config.toml
d_model = 320
rope_base = 10000.0
qk_norm = true
init_std_down = 0.0396
optimizer = "muon_variant"
lr_mult_up = 0.976
beta1 = 0.95
schedule = "wsd"
Each number is 128 + 24 x the weight over its row's rms, rounded and kept within 0 to 255. Layers, rows and columns count from 0. Numbers have three digits each. The size before them is the row's rms in percent of the matrix's.

# up: layer 4 MLP up, 1280x320, rms 0.0396, rows 182-210, columns 160-319
# down: layer 4 MLP down (transposed), 1280x320, rms 0.0396, rows 182-209, columns 160-319
# gate: layer 4 MLP gate, 1280x320, rms 0.0396, rows 183-210, columns 160-319
up182 101:137108111119098102113148136128145097203140157178135098112153108117130143152143106088120110140185125130112154132148158135098104154151115141110142108184142150113150122121103107085142102165102107120093144092106126118107132169123107150130154183091082112144106182134143125113161146133145107105116098137120156124121112159145118121113127147153106106147106130116142133152142129115128109155140140083133120120175136136125098185146115150080129116122088176149164119130151146121081119082103141
down182 099:096155125126109121138129154128132203152132157177078106111134146135099132121124130131120135159174120148107126169146148139121132149105140153154141161151115108155161171165148105155131093129160186169131119099093129128088150192140110113186070129126110113142103095112119146156134124134095141133111101127153146140125138130133163110139162129097140129125156129132136115100148121150168113135157167099133145125140167114082133137105108134145128121156111123150102097147123100078125106140115159
gate183 102:152097120145107126161113094121154118148129175158159118126151111158122123110131154132093135077105134147156137102146141104136144164105147108141144145101185156160165119111085132149135146139131128126095117126114137107076125129151088105129113077116154127116107139105100111143114085130160128103053114118140170184112147125106130176121156168089171135135141122132123149131163134129136090130099089139105129113134102150156134132139145154100107148144120083119124136125159175123141134119160119
up183 104:124099121119131117115112135140124173105135157133143156162103134159116145082149145126133136124137135145118085103149119139178114150154116139159109076117150134131091111129132120173174133123115133161144130143175129135099147148139108101107144138139136112112107100152174143115125101130104133084171174162137091165088131111140133109165109176125137149109133144136182129179136133090124134106149138118098092143136092153069138099119102114104137123103162139121138167146103154141121143108130112
down183 105:148101115164144139153104116129132135125131098153158125146125144153070099096104145086129105184104136170112125156186087150149138148142167155110137132156172106157086118101140155112178143099143164117144099142159112138133177127101124129117087152132128136099076132128109154164123116173114132114116111159128120158140141104140108099129105103109139147092175125160158143110111100138096110130143127090143144100141149149117125141160125153094116136082132128155141144176129107172170131134134140
gate184 107:105148148089119141110147134140073141122141089121090149114129129124129109135154117155102102129118140140128155094124133105122131156139116129114155171124080149159137116095141106122159065158143169125158177139122131108119126121106141106119128114120127154134077106171083120149146139135099107124137115126156126185099093099091139092126102096148085128140145147104146147121150150135116152179114114150165126097143122106088074114137184073101149134148148132121146152120142125136149128137152160
up184 108:164106126142137141128091145124173093162143150120140113108132131099118156145149163135095118129150112145151137131106127094128107139121153091140123149117126138112134180135096117163137114120130078131096110114141122118120117103152153153124148144148134106155101127120118144107132142186147178139139197114132112158133111132133176127122089110159143131116103148112181140112129133121097135169128094142100111121097176104162118147101121105139116115160159120138139113111140120126126141121144155
down184 109:162124131131098098111080148103096097142100166129167135124155143099141148141093128162077101099095142111114100126101115098130181134129135148110123104137133098139150149125123091146117139085125170101097124162134097127169144103110131147110105123135139145119116099147072170142110147121140153167149153144127103152118150106141150093108128067156120148146105125113153160111097149143138155152138143135127127127116107119182122154150151106106106121124148126148089165158155120119123111133121115
gate185 101:118082132175151122104121140123136169117105163153143144145129140148119123129151180126128112115149107154182140158086124136104111152101136122130147117082120117101128090099129121105166092082124109104147146112080127087130141094138117139106134138108116137117145126126103117180112142101132135179166126082100125113117152174103122139173115162144154121116102174099136170137128131136115157184092141133135141109084175120124110124116144163137134110121154152104126115081103132123130157107104154
up185 103:087099158182144140142127118165146108115115117132124118130121116136140126145160157132114149112153102119152143090130153107100135112118128156144138108092160134148083120139133133124112155128086122118117085150150156113190136148120085099099150119073094141131113125135128133143103139123100137158139147154139095150140116126135088143105142122105123132102082113143125142132157140111111132109140139149124163128185180140165102147142086147127126142133146119148170130115150141142111128086122113
down185 101:123098114134096090151121128153121148139135089116140090129116137103141115154099131117106132100152147126109098136143132143142120158131141117132167125124137130161150161111063129121150125114135151135152112180139125107119118142117098150161117124096107152145122133157151156118169110091091133114125149198134134142110140149120111164104163137164125078122145100084156102105175158099093132097152116123137161108165167127075100147076095120141149140126127142135120136166145134147107151121098112
gate186 099:108100095141181087179075151132150144176144152130090144160142148158119125122150161107115140100172137160127101112158105147163112138080130116130120136158160118150157122150155134165108123142112109145134120112125151064138087137141144123100129132137121105046144112151150104155126091097124129106150075117110090171150151137131125148125159135113135123088171092106143105154138142139116119139128132155121122119109103153122116161134092077144104117171101134095131134131111104110130151118113150
up186 103:123097135177120126140141145140095138096146114141158141174097101101144096165179107180165123146145109147125115133108150121109142097142120108168119112107104170126125133140113118106142100098062147161141114174086086161098107137150114127103136164111133078172084140137152107142098104125140127171134104104183135155164125135174114101106093138130131107149105143120130126129087121118151092143096083128123136163166148101142149096131147106100139100128131117145124149143135126108119136095087105
down186 103:112081113121126099136156131151106133129155123141140137118155129117142102155135129125138078136139084102107137121125126099131127091157162103143119126115148191168131101149109102109146145114119155120168083159137137130119127128155148163134141143074123123144131160093170102093108172092186098169138110086136121109146134129149082079107113154109138123136102163174148132079094110140135101117165086148136130129166176131148150138164118142151129148118130147120158102117140113124153121135153138
gate187 097:142123163116110118114149130114144084114129162161071105102130140138143161133128111092126147146101173139121147111147111085115136142109115078088137172131102159127107113149151149124109124139124154141132087114147108158101141145130109100097079094128122147166160119126123139155141104127166135101190128113110139123136150105135156104121149122130110103162122157132140182129097131184161110149148151123149120070137133138129108090073089125166122141120121120104182125134136130139118138111165128
up187 094:103103142131112120127143091127109194137183109099121095110100214125130115118121141099131122121131110078115166109150157135084139122099165105162107142111130133124116106109143111132125081111123112128129129146082188141144118115122118101175137106106113107097106085135099096174111114123148179140114084103129157126141103111134140138107125092115123127107169098122109151107099115113127123124122127129096137150143156106121138151150135110154142071114119117156113115124095111131146122093114115
down187 095:091106143127139128142121146170139176156088164164091161081142129124157109140137142111128140069139158177104116149113163110118157087090151110159103118117114135122140148130079125101118106098104117116138096108122139148117127136099143124146135134095146100129144096079141129146153128118127122144096118132175153125128072118142119116137108180137133115104139129138110081119131131113110125091084119161138149127108134089123136158118146167136186148123123108146096138136132097132140136121113149
gate188 105:084120122136126131175128110110159120113126139132100140118158160108133154113111106112131122129141094170101102118122131159119105160115146098167133131140143071134133077156106135083102124119143162113126126134089171111127102121099093139095114126101106129102174137132128119166129101127116128129119091121133079160121172141119140143069110088142109095126140105182107144094144151148172071115155123119126104162144117128139135146127120139133122147155117119126175115148150090147180090130140156
up188 112:122150118132109136093080127081140110153129151110117105141153087169090104150084172115125103113125139147148158093082168168106191107112128159163144127096134144137105137117199065149160120104089130111130148115096160067156135140105125137152140073086141102125121112142108129133162133117167156144113125138110066116119135089133101103136124134147155110120129126086116089152153126080148118157148112148131136142145131128140166117104127124148142135124122132163113088128137171145094127129120110
down188 107:150118124127121146087110099073136118129168113112107118131128116150094080155158198107129127109137106087137131162135148143138099143127104095144148137086130152116113163137187118160139124148119150112119172127117130148194168141129109145127150129116153110134102129131106158123129138114109148108083158107135096079095134115122129117143128143143165149147084123122141135141108142098111105133143124122129079147131135126128162106108177146156160139108111143151080145147135173135130132139119104
gate189 097:140081116082125119182131108110154100121156151122145128132132132176114138152133106082082130097077131122124115165150127166128136147106135083103115124111145129123108138125075118137145112113155125162146118108109073132118143110152176125149088158113105133116080124109129108144155113114114144115140133113159143143141142137177129081137100097178121114141145137180170110128125143139140167159170103122116119131182111138142139165120135150111130142120128103173138141148100164144149144147134163
up189 100:082153131131152144115121129118150116083113159144124132132120169105143103137130125115090107119142153118132145103157113128110112131114080094103155146131109142172113103134124113110156139106173133108130164109158169134152122151184142157120140112182096095147153134147138162138157172079149141107117123125138128191121080142121109138110130156112114138138128123092110084107134105143098100124146135153143110124109144148143125177141137123136086107114120122090155115148111132143187119123173142
down189 096:084178114133122110126111168121119152087122134103150108122139140163121125143104139085150127104138155123134127115160105159117087113089132135147147124166152144104088135114111148128119104134143143099169124164078133120162157140143058103088117129134119166114149137100117143131120120098136122125071081162136120100124148125108171119103167133093111148090134118107145175144111145149095116141134115122119100154160104139099165092130149174127145129125146179157136137109142176124140115099097133
gate190 095:144129175161118096149177073084113142106120153081138183115154151147125128085145114113135104109112132158184091139129145142105156140091096112129147076102181103144132157133111116159126173124183140096126111121122125153150188167159101122137092107123095156177116121109123168168148142112116088124134163150116152157151126111122084124131158068151119079111133150146137102137110164139114179173142133130141091129121096130105102147097121124117115116144151114091132071113149164144139137140120122
up190 098:082136160117109140146098124125121132102122146122133123109085156107141123115134105140101105168128084142127128125148094087123133111121119136147149135127144106082181138137144097131112119142145167141192087105124128124115099169114138100121131160133122095079110167151127165171181090130146148146120119131135124127119103159143148152154155177084132117087127084106120131114160127129160148157148175120160227122097141086101130149128128129123175146110128152117093141110110111128125096146163131
down190 096:147100088132168097191121152105087122116076089128112150139137117133101151138159107094114130085160145109114100178110141137119104117133103140140122156107104119143117143145126170157120102108164085114143105120133136132119103126128098136142128107103124155117166103142150130128172125171179117128123135109137163138163142119070131107118125098112125139110153126144141140165138167095082135115140107139130109104175090137111148129123129109121116111122147129170149134192113124118099112133105123
gate191 105:131144177153153148133150117132111183129111114110151148149159108122141178134123153117144090142110097120111102111051160137135120129135124138093106136076087137150130128123100116085097152114101164101133144098132112133145105106101099122149139134119159105146112148133148177107101101129138104117157137094130122161117145137086140125066147120137109132142126148166108171081103116132101120118184164148085131105156129133155099135127144185118114116134083146118128120090172125084110119098106135
up191 102:117094127126147140130121121173157130133112148178109133152145114124126107118114162119117141085137110113121106147144103100118108151131145137138128174139127117152136136142149095141145121162119135151144134124107159121146117119129151120111147146161144131103116147155109131100152123116110128124126139152113130116086159168117170128138123081135114132091127157130113129132146120125158082119116148164131117112102095167124154090111096126080121149141155110096128133178104186072177147095125132
down191 099:094103119141130115128176097164148143133110153116139137115142130120125120137135143151138126097150101124120088098160098085113128124136122119134115122124120141136105124126123134156139151090132138133159156094117118124140091114110116121083120151110101131092168147104129116095155123125117127096127195150099126096074146181110116116090126097090118142078121134123143139100141096118107140121120156135110180140128091112135152107161074104157152091164061092089091188172141165144155104139129162
gate192 099:153122107145146132139130134132156129119105109098096130135102169100156156119086110151127146114142112128142142152124090106134107160128128117178126139125101153074188122123133096099157163092127104144103071108142158132148103128144136120123112137121145121158133126133113130139116131105134078122135101111117097136112176113129119132083136121114135097165131086109127129099141135139110108104126104152133146135109137089121121127093170161156088157135148152157161110093141107124160132104110139
up192 104:133096090154149126148120074105166157149122107102139102148104119110116087140072102121130109135093147157143145104133148107153126136127157124172162131120175130124093112108115117097142111132103137124127126118115153175101161139176112145186102133140143112151129182112145116132179147144125133114117105079120096123125131080169124147085129142155096097119098177136128119099113148134142149160111169098138102121113105148098110088144121172154125110116101127127146159096141155113149104076129129
down192 101:113100119109121145112101074163114131099106136105160140163103139136127093177074161151149134142097153130161132097146114120142142140160153112120134160111132152132108130148113132063110186084140126096125120121132163115124147120142122130146115121109150108131124123097137139142131120119154110066159137113113082168141105085112123144101156080142147111104141138116101102112113179111147111144083162148131170136112075162126139125123118130133131120112128138123172100154126113142121151158112168
gate193 100:168122151162141103121158150112079173156100098134121146106092137092102124159156120128092119180119146142110158182140106140106131132137112107112165099121168155153177169103151105085141100127125132145149130095099152124131143163083167106137129114083138123097091150140105125126136122144133095125128120153108116102120108112133144099120147133133119146145104111128108141073145119123144145117104094104154112124156081150082120148134148119117151088160135099126145088128112134112166140118110129
up193 098:128155119148143117133132114138114137131147092121127129110173115122146138112155137113170078101137079069183158165144114138140118142156111127118133119160088093127106067167108129177131168167121104127152092118170122117104171173139120130200097110176147117156122118102108132113149087111090153126136126101135134125187153136106168107130147151160094146121129116146113111126149103131132085135138138127119137135132142094114142115116172082139143097094136089112101132167127128155084156122140110
down193 101:101150100115137143125127093113093107164144095170180113132158115168100115107115139139150126124166116108096110137159140095141141110117144142134137156161095123103097079152142150160128125126140159114110188141143096174102154123163099118125154139160135101112120110112123118105149110136137114149124150144119120111153133151174140117141104156140149104109175134135109111146070175144111091154119137129125142125094140118150139177123123083108124127104130155112124186137113121163117175086141145
gate194 101:071131152128064095115071127151103116153082142135114110096086141126173076128160142181116104156118162141154129132099111152105140086129150152087144124098161123143143110160122158131117093134141163158181113101137100154093161150152125115126107107123122104135141143108134188176097108154146120118155126116148109132124139120115135125159140153149130103143112083170102137135175112132092136101112112127139113135131089097142129162113133105111139106105084136139123115172110113103142113133130097
up194 100:121155079107141130126146125102095132113171140139124150151107150132145134148160079124132120108142110128145122092130145144111142118132108121135118170036146109142152111151126173131110135125138111118121109099172082118092078147084099149083109148124105105148150110158144099126136109181116171170120115134126124144145081126124161131122124135132186096108145150094111091163159128098104151151081160156049108105124163088128149151120143160143134116119144156094120104125170096094160080142122108
down194 101:115092129138166149153158118108131132093137099161106107134114124091118132109133151107139139123155127137122121118166153134108152134076125082134107108114113138157112151126112082174118122153133101124120170097116127083113116093132139088128135146116122149177078107144131101112140145116097142146141097101125127129158115121141115112160089124104110153131155155118139096030130135132125144155098161096095160085122155161125131110152136137087094142128147114136130134105126113107109148156136103
gate195 100:108117142141079122129136175117188156147135141131105130132107116134115101153118163103142163145145129111058161129089055095120112136131133109171088090101148145094174133129078149132121146145106141169141141145147087173090105097100110119118126139135135087128157139143118104049122184128132125125123153151119145128097153134083120145088163127114105127161136139112144141080160147137122106148159150134126137109121138133153149175097144139131119124143136129137158116152144136121142113159105101
up195 098:200102119139159124124134141097153133094101112145116146150100153126096043117129115105141083122135123071128156100127117130140109119127126162145124130094132086128129127129104113120126120147113116150136151121124094141139114175128103150072097141126145123164126126121102114152129122151166129083143092121140160145061143105125111123104126157137125160157135160158144086164148096118071084172126100125136137105109128097109123143145126132135099116145115124133105086131117172149127112134188120
down195 102:176087118151169115114118127096154096149101122125135147138105111141064114167080154141116134105172151123098152107110111085139137131178105137118107172095160143121133154132102114107123136098111133125074124107120101109129082111118111156098081115112136119156142133120119120113147140110126148134102114096089139103087147148095124151098108133135142117123120150164125137140163135117065117131156121148138154112122137109109173152147128095129107113126143129163115111153125165152158090154151115
gate196 093:129127123134142168149105089169168132107174136074127168140124145126072148116152104157144126121082130104123160143149126128133127156105127132123104160157130066137127145117106135162122118125094131144077141160137109120192103125090116143124146158138195164136126145079150172148125111145133163102102137115135131171146159113112140090175148113150114095158117112110173154119154081100130151161107092146152138114139122164130111140114124140104118095140136131127122166117137132122091106113128144
up196 097:089092108123127135143155118111145143113159111121065130088187105098119072127132147134163102117156118114136133094137129114131148128116129102118136088122151173145102107151127150111181120115129116132139131134197132096132135100089128116158144129101097122124117152131098155147159133126130132131172101127124081124093124141140163126127162143088094133149133117113173097159155101154134141158142111135113148144110124157166119139137097118150116107134128172084167121148127122082131126121080103
down196 094:130105119125170128126149092116181183138147163135114175083129152155134112135126151155074152158100146144134130149151116125167108118185101136113081118113147128118111100131141108125124128115132167142129081167172169107151122104133144104110146168087117140135080104138174095089142147158103153146109105142127087177121103133111149134104144132134080136124121124193169134104155156148118166148146166103123100129121117132123100101098133148157113120096116150135133124131130044140098125091141141
gate197 105:140093156119145151138123148123095148150145092140127138143130143131160090141140143086095129150141163177068126129103133109098141177132143101105120134085133125142129101158132144106155147137135149169137141113135142110118134137115159151157131170113140136171113145178093118167115127114148070145113160139158144120107181137110096102050139124109091149143115150146094103142131134133122152118125147115102080100134114140111113151146099122116123120115157114146149157097115151075088143116145149
up197 104:130133092105157158142107129119150082116146095132115086146131111140089136141110134144108153105105161119173126138116128168166121127155098151107123152158115127168157138106154075145156118108110121170126143131112121141166124121140143111121146140150157133103174110107141114109141090104117162134154100158116155101090103123125130142116151101147139105094094144122087150159118119158154093147108134121187133108169156139112087114099105120123141146129115089103136137171141100137130085157135186
down197 101:144084119124128123171146096136167115171119109114113107143108127136095134105103136148122127108143108107126118130096128126146145128130116064160162132146157101160142143089162168147162115103129102162150176108101113128126119105158103135131146157136116135103133137133140123096121158134126132142153112137145161124118132151111117147095114199117135129132155128137117117122132122140111094117100140147123129111127143157111103082137123134158136156182117143154147138190184108146128092099161129
gate198 095:126123119159130103126159154118071150147123114130146143116081146148127147177135111142135137145158182145070115140136116104144136194100115140128129176124087141132134095140141148119138119140112164153166177127133172120137186160144097121137080159095143099100102136122128169117143136161105121109162143111110122139149153146180121166116175136138110136144097128116122152126167132139137176139149151085127160136133154104132111106142119107150088178146123107125129095144180127096137115105145092
up198 094:127145097157107096099112083087134107136105136116165109126112163128154137141105166096158087131147143101142172167124137161096107125138056126157114086159164113099092133151094153111162123148150150155158126089147162119175116156148108127114110139109135108133121129140128113131147098136102170121138174100137150141154088131152106103135150102113110112140168138117133099147136095118124089114162089127119158147132160133119116126151115157114160101171153128098135129116145109118108128084090166
down198 095:116169114144142143110132120093115095146104136134127100131177181109162170098152117142173138166086107135094145108113118132139131148165126145151185128143121135119110119170129129138129146163111123099182154104131119102102070113131133171155116115118138144172108113128136129148120105155078096106166134147176124078102120145153113152123112149109119141128180119105093094159130103124116111150108115161146094109160097106127137123137125117142140130123116108141146116169156164108100126124114150
gate199 097:116091111156101132132151152112107126115142149154120149122124128096132158093131132171183133154149141059119108110148131134130154152142114111113124125123111098119123127126113090135135170119116126145087127099133133152158128111089116104157102122129150115136132142149176158143088155089136147117134158108139122076102111186109152164098109136158174135153134107181144104146122136158115100109140142122127156128128120078118148184129140149137106082120132120081166139114110146118162112166162153
up199 096:112140117141147141133124159183136114134058078105162177155112114117164128143100108133117142100099147139134102145148110156115116149117152118111102106101181146097170141154118117090093096119160102138085141109118164110081148133144154157148134127127118133117099139105132121103128127131131119062130128115119164127153107111157151126122170147149138116125093111115150152132093142143175177139174094116071123156101122164157200115137153124123127114087123135125108151084121139138100105134146127
down199 097:119096142143085134122134155118115138108122103106114106143093106105107163107111181118133114101149116163147129115117088127148135127178072101106127134123068119175133088111129134105162157118107108138116145141150114150149104074104077141092150136168110127121123093114138128147100152108124164100135134174135164118115142171096128141126122146134102108120163146131126177105169105158114150081097150168130171053104120122148098134126135143176095114147138118150095111144152093129147121137114124
gate200 103:109133163119156148132146099114160141123112106095151153138176100132107136096136112150128152110098141136126165127098175112141117112148123140137134159161111119125103155146113139129180088137157114114107145165152143095120116150132108154114125081128103090105153144101139145105161147118155102131156102119149160142147133139141130123142120118104127175102162111101116068072134128112145118133165097080161122161093124121102145139100105108107135126131124122094089130169193092075120193111132131
up200 098:128119130130144159157171089097160135156103099142061100141156114104138119134159112093172112102158129114092129166133130086134132128145101112123112118117153134133117173107163147100117099116163098164103086131152138130142175133117137157138106152187117182121128135199093126140093140113096131086128103133154162111108118114120121117134120111112083192124161099166170120091123099145161132170134096115141141115149131126120120113159113113129142125102104121161119137105152130102140160113164136
down200 098:143110129152148111167163092103154141132150124119099153127148100070136100110099130108136123118100121137114156101110093111119142149122158110102131140056137145132106153148120146098125099097122106109157119149097135126131134127200117154136142135185089115108165150130113099127131136081173154151066108131134101127139119117111145145118155087143102139148086163121147152104102164122137119181074129094148134082129142116159178115121135132134153125146100077132142111157123130142100191131112164
gate201 102:136083167130126141143106145162122147139151080170109085107124105092100134125119119109105150166153126114147163161128123126128115127166120134139152125104114130150125149104107150110114100142106128086124094115141153133125163138142109169161134136090119169128145142129131121116126062109134103093108132146105164124136174155156160148122177145112107132097142168128084148152158155152061120124048143125110137150156104143171093077160185124126131139103103109106080099144080147117122146134136144
up201 097:113150144141128076123114104126134096117127170124141099159151128125144177165130119129166108120164130126101096126174109149139132098123113153146073117095126122094106135173156119161119138152121133141146135116167154129095122106157191152069149098114113114074100111109148126155128152137147127171110119153169157148148116149122150110096111108112147157095127074146176144136135135149150107084144140168137129138131117103137122127139152128120118115138123109072162130115104121169100119145141148
down201 101:152122128119106099133177121142142167142136124082155154171117106124146167130119096086123136087116136111126119100114137133082123113121105090109096112137122162156138146161147099102119159114126113111137125149118120136132123086154116143113133080129126132144145102154137125091149103076144162143150081072135153136147153128104172131131114104150133102105162121129156098157121130113180130137128102079126091094106122147128156133102094087126145116114118164149123114156127108187165107128107189
gate202 098:088157116147086156150112169124129129130165146159107147161140133170118121085137097141125122123145132138146155112120158130136112130096142156146141117149131125132133091165120113118117113129100126160143128107117143123117110133185157158129145170129164159144080158112144163148121054132112118104149112162145153084124109137129107165113098097127123108141124099138128103132134119102135117124149141113167145120075112108115173074087149122084147114096137161118127168138158149136139158144134101
up202 098:122112143119122109122138133135124139130108109119150146145139122147139138131128126119164118089167089125111179131070130125114105151120134140087109146089140125084124157101164165112104139113135116135170146140113161093150174119120148146101129124152106104093073120083137135098142111138154099137121132155124096119096166136172079174117142150092099125142115134096143128117113145130087082124137100147157134136121101148121126109165119093110151183145136123144166151133178110147125095079140154
down202 097:106151104111099109109113099127162158097129149151115166166128106171112099120168105125120188089110149141143147149156119176145130126143119130139103126145147139160141150099146165137116145141126141135155119135114163117125154182135197135116160135159143125113114102139144121130160201087193105098117137108124114159104163106084117102145120142116138107129163104130119084116102099143108174136131115097174104139106110150122132175174149078066129134109132150130112133083146149162162111073140125
gate203 100:082146139096190112133139177131103123109117085105120159149154131153145102124135151159073169120108135120146106135137155136151090128081073136139126147145115143125112098161151180121126135134149135106132125128123119116144132144155142143147123112115105125114129149119163144123148164086126090136139143151157129088153116115155124149171144085208130145185115143122139131154135058156153163123073122147151119083129125140136151076146136093133104133155142116122138145114160137130092089100126132
up203 096:105125161151092109100110155092144108134110122121115160127141191110141153154126134121136148079131116139095154136120077150138157115170133178149087132104097118140160124154121119102094142159142076113177121134112121148114132114149134151132109102151147127105125170138133122134110120140127122115127137110139133154114145174095081118164156193115150135104099121050134163132108115105161093113170140148088102136123130118149135169159130084098083145122140131129142162137128147104123145145142123
down203 100:131105125126127123115141133079128153149119189138128159087109141090149129118184118163107125118086097178117130142147100153113072126164135114137149143164121143111139192126139108121161161075113138108126135160125160150170127145153115139098131169111133100127126128132096145150083119108116113173148156136136118120065143122123128128124130053140113159140111129094123145108124092147100134139100171160102136157131131117125158123153148118154078127133162155114056141144155123132148150136164147
gate204 108:131165154126125129144191143078120133140125132113134110083095092073163164109164152134109147116122153151122121170143121122182109129144139128162141104158111125104116094117128087145134115172142152147100092088149157099122075088100117120121163123156150207113176159150102084140143156160120166139128094142114089126139114124126126131107129155131092122119134080080126092109122107097113089157125109122158092085111102145132154148133146154103124138173119138092176066112108083098165127123133158
up204 105:131124124162137098136112135127114126124108112131074151132158112109120129125131075114144119129144109129100148118110135084151104111108168082111118105193120161143152150190120173140140100177126132109136124105103089129116162144109095128138106136070135138137160156072136165108128111122137120130171121139180116145144127172116152119121109103136103098123124133151103143140098143125153169152121093120100167111125167138126144111093154081146164148084111114164113130136130118107119154138116103
down204 105:154101111105132092103118134100145108153104135147114112132145154130182132139126089118103148134102095097164111143118129108117124141081169136154080125113149147136173128155106159150106118125104135103140127109131101132114116140116120103122129088112117153116122138115158110125142102065142149144149145160111118176121090105093120139102099139138121119115123122151109134134144140169102133129064132117112146125132162130101146122159135129143131121115100118128114175111149138162089140144098073
gate205 102:122172087123133096142096150115149094122130112146160137116127116136107123127137143120128157104138129128107106095170139136117134125107168133142136137104105155132173108121147089112185139111123158122132133159145172143080153121071177146135107136094133158138109148096135093126111151082078113109170079127129176120112121133127112136141174143106134121127154141090120142082072147100099143107096140156104167121117171160101117167108142108156162143146110124125128100168131093139123096162112124
up205 103:221120129156103186116157159114155104161148157163108087096113126098152129129125143138141121155141127151133130139110136122131116135115115119091136113144143122157123122137148111151152137162095115089104173131158141172142082141189078149092114105117147120144133134159107135127145117116141147098114126100135122198140142132142123119103135113109105118125116129137143144150123121115149129162118129138136088125155165136123135124121152135109150073143140122162136098146158132097113109145108116
down205 102:164136145148071156109116134103126118129118119093132139120122112125118155119075122151128150097129115129161123121084150120146125099139127134113127092142097136146145131140143101163142122136138101136138147111129186161164140127132109129076118120138145127094131092131110125148159112168113132126151073144110133155100134073148177127100152108123128120106105114146136142153156144112157185137157164103136139136175121143177151140143151144090153126090161150157127129162153095113118106151106135
gate206 096:088094137148134084176127125110093141106136159100109162129200146102120136133117134145152125104086131099135093117171149155188104126096138123128112101094165126181138094171131163109145134105131153114108133127140133140104171127137109114157059133154100151134150134130121130066120128135130124098131088116127114129151093160135138110121115139128123105163116119118128155139101101116107119168128150057126135079157106155094110126119092153112128073143145112155094109123119137151140115103152141
up206 097:093139116123168116126094114162146131176086130104123108149107102136111081082131154095130148176116121156119092127129130107144150120112100095124140095107113081126151144091079135128079106137149131081130138136068119144109111114180144123147161159126154088145122110095106098153153140165137130170103196122120121090165153133182140138084160132104157170122145103131159105154079126141092122123084119131107142087142097144090104146131106088157109137138144165136127103109145124106155115122108087
down206 094:179087100154126132168133141152129146099131129107153168128139134147160170152100117179162121124115157155127146122150089161139092140136097138142096127133161107142079135126112177125132104118123174159131125155203121134117152134136152121146121097114088153128178125123095159100108132169150073108107132109150128158140106154097118128149125162121119141125120143083165138092166171108159122162120101100127124105156133101130089113141109103155124112162160123101139107139128150144143095071133130
gate207 102:158149106116090123089108135167141095106123119159111111136135144143138128114103148129116150131110138123143129156139161145136155121122155118126100187118125107127146131091135081096132086137129175188147111122100221094126091126148109116146121117134122113136148144154138106110134123137132141142112135140117165123110112092141131139132118123150148169140111145136122114112152160099101165129157105134078178158113116083145097136126135097154139136145115156182136122151095136068173140174167189
up207 099:133123093131094116097153153094141144111089114124126147152154155094130113118095098136135145147095192151201153125121114167167129073121159125134139150093125180128157108071142140095098090132106117153121159130121120128092113164147148155142108121145121128124175131145127166127142123120148137122133132146111120139153127137133100139118140114131084135108146152105112102144124084148117096113126085088121150105137133089111128120171170103170141114089105090137111154124109155130131160109152162
down207 101:130152098144131152131119131151148104166078142114107176154109122143136114094129107127116118129121154159157123103141130145161073084127164125115122087117133159106156104105149100125128117175138139127059142142138126137117163105132129155136163133114123117120126126149183119175165133095098111125163104165110128153121121128169195151145120134138148156112115113152119108107148135143123151107117143108123140118113142097143090134169122145137147149130114115129156111143119084116120151157096146
gate208 102:138100068143139125168131107113122101140141102126092094095083113118138144119150136087170135133171111111131093097146098132117133120122109159112109135150115135140150113151150125085150095093134116118120183143092121080139137128104129097142106089152103116111120152137071149120136116090130136125119117098100136135127123111143120160109105079136118155172149159111096110117174141108143111122099166106132101162157102124151123150091098125170136176140148108135166157118131146088089123165167151
up208 102:130121137120106073153136113153125132140123147153130166137153135161132108069120124169117166125140151112139106191122144093102077113102130117115096180114129128107120106141163138133106115114163121144157118129166147096120137110130109148108124112144182137131154125173124169153137103170130142118109143133119131103106175118085140154123124090119148139099117182130133097115111161119145086136150123140086102146111153168115179100112120129112113139137129134114094147145183121125152112133095126
down208 102:119154104133171105125126089116119134114140107162131152132132146142102114133136111124103149134126140120107113126094129116130111103124154117121168164108117146129134106098152098162102122073148135137096119163145114097087129123157136128115171125162187119139187108173142134157134077123158141111176126137150160124150127094102162120161133109118127143171114098136130103105143148147137097133115154110117073104087131138090128122131141135162152134106130125130099113118144150139155149113127130
gate209 102:115119133136125149154152129138115098192113105152130109160114141104165132121131105165137117151112129128112159199116134087150116145147138114110131174117144132114100119141123094167112148143109148119133142119126140134130190156129113130105118122120123092144114155132165132085157146136117130114132144058127163103139090135122138166119161130094113128132120141124184115097144101174139089137118129103121090116133128105111128115150153110157090144108093100109116082095150122105128162120092108
up209 105:130128121125120135110116152068111148151119150143098146166103123144126123144117126134131056155139119125111156108158157108166119117114134146084138114091085108141112142142169144130125125113166089130200163143175119144121141148171139132152137114109148131166144170099133089065108106138139130125121156125140120101105127142150116093131160121136159134164112106153155084084142101111113066118147145134096130138095106071145150146117122121140098113184123099128153110107104110112125118093183150
down209 104:138157131148175113148133131117125105139129141115120104095152109142146100081109147096127098144136120121114178127207145093127098129170111086098109112128164143136152108124148113122139112132134152123121133133133108113128137166123164132079113168114133122132171116136118156114115129119135186134115117179151085127109117161101129133100115129121145140108131158166131153117157126121169140141161106112102178144118090126111109137134141142122151145139170136116114165167095135126191099131115129
gate210 099:177131143103126135132131092096119126096122106120152124101168122101083156132143142136081147110116107122121129096154134142130124097135162120128125098128164183106146085175166109127085134141105129118121135147111114109167143120105153148144149185105126135097129143131117133119149117165128141088177100080154107119136133135118119115179151135128123134136099143140072173096102132136121143152119138154130113151160083096156157154111113144147162136120115142102132151122136088140153125154101092
up210 092:099125133109132124077123122085099073135125125134152113111142125127116138113120099088164115111104156150107115142140129093099118122128113108171087131110127149114132087097110138110118137145133121057158085150133136102139110110097092142151124160143182140077091114150123140141070126128137111163139066142109127138141150162164110139112126091162136100130153123135140125137125126143179156142104127137086132155135127135155159127091128127148128143116171119123108107122107142146118144074120148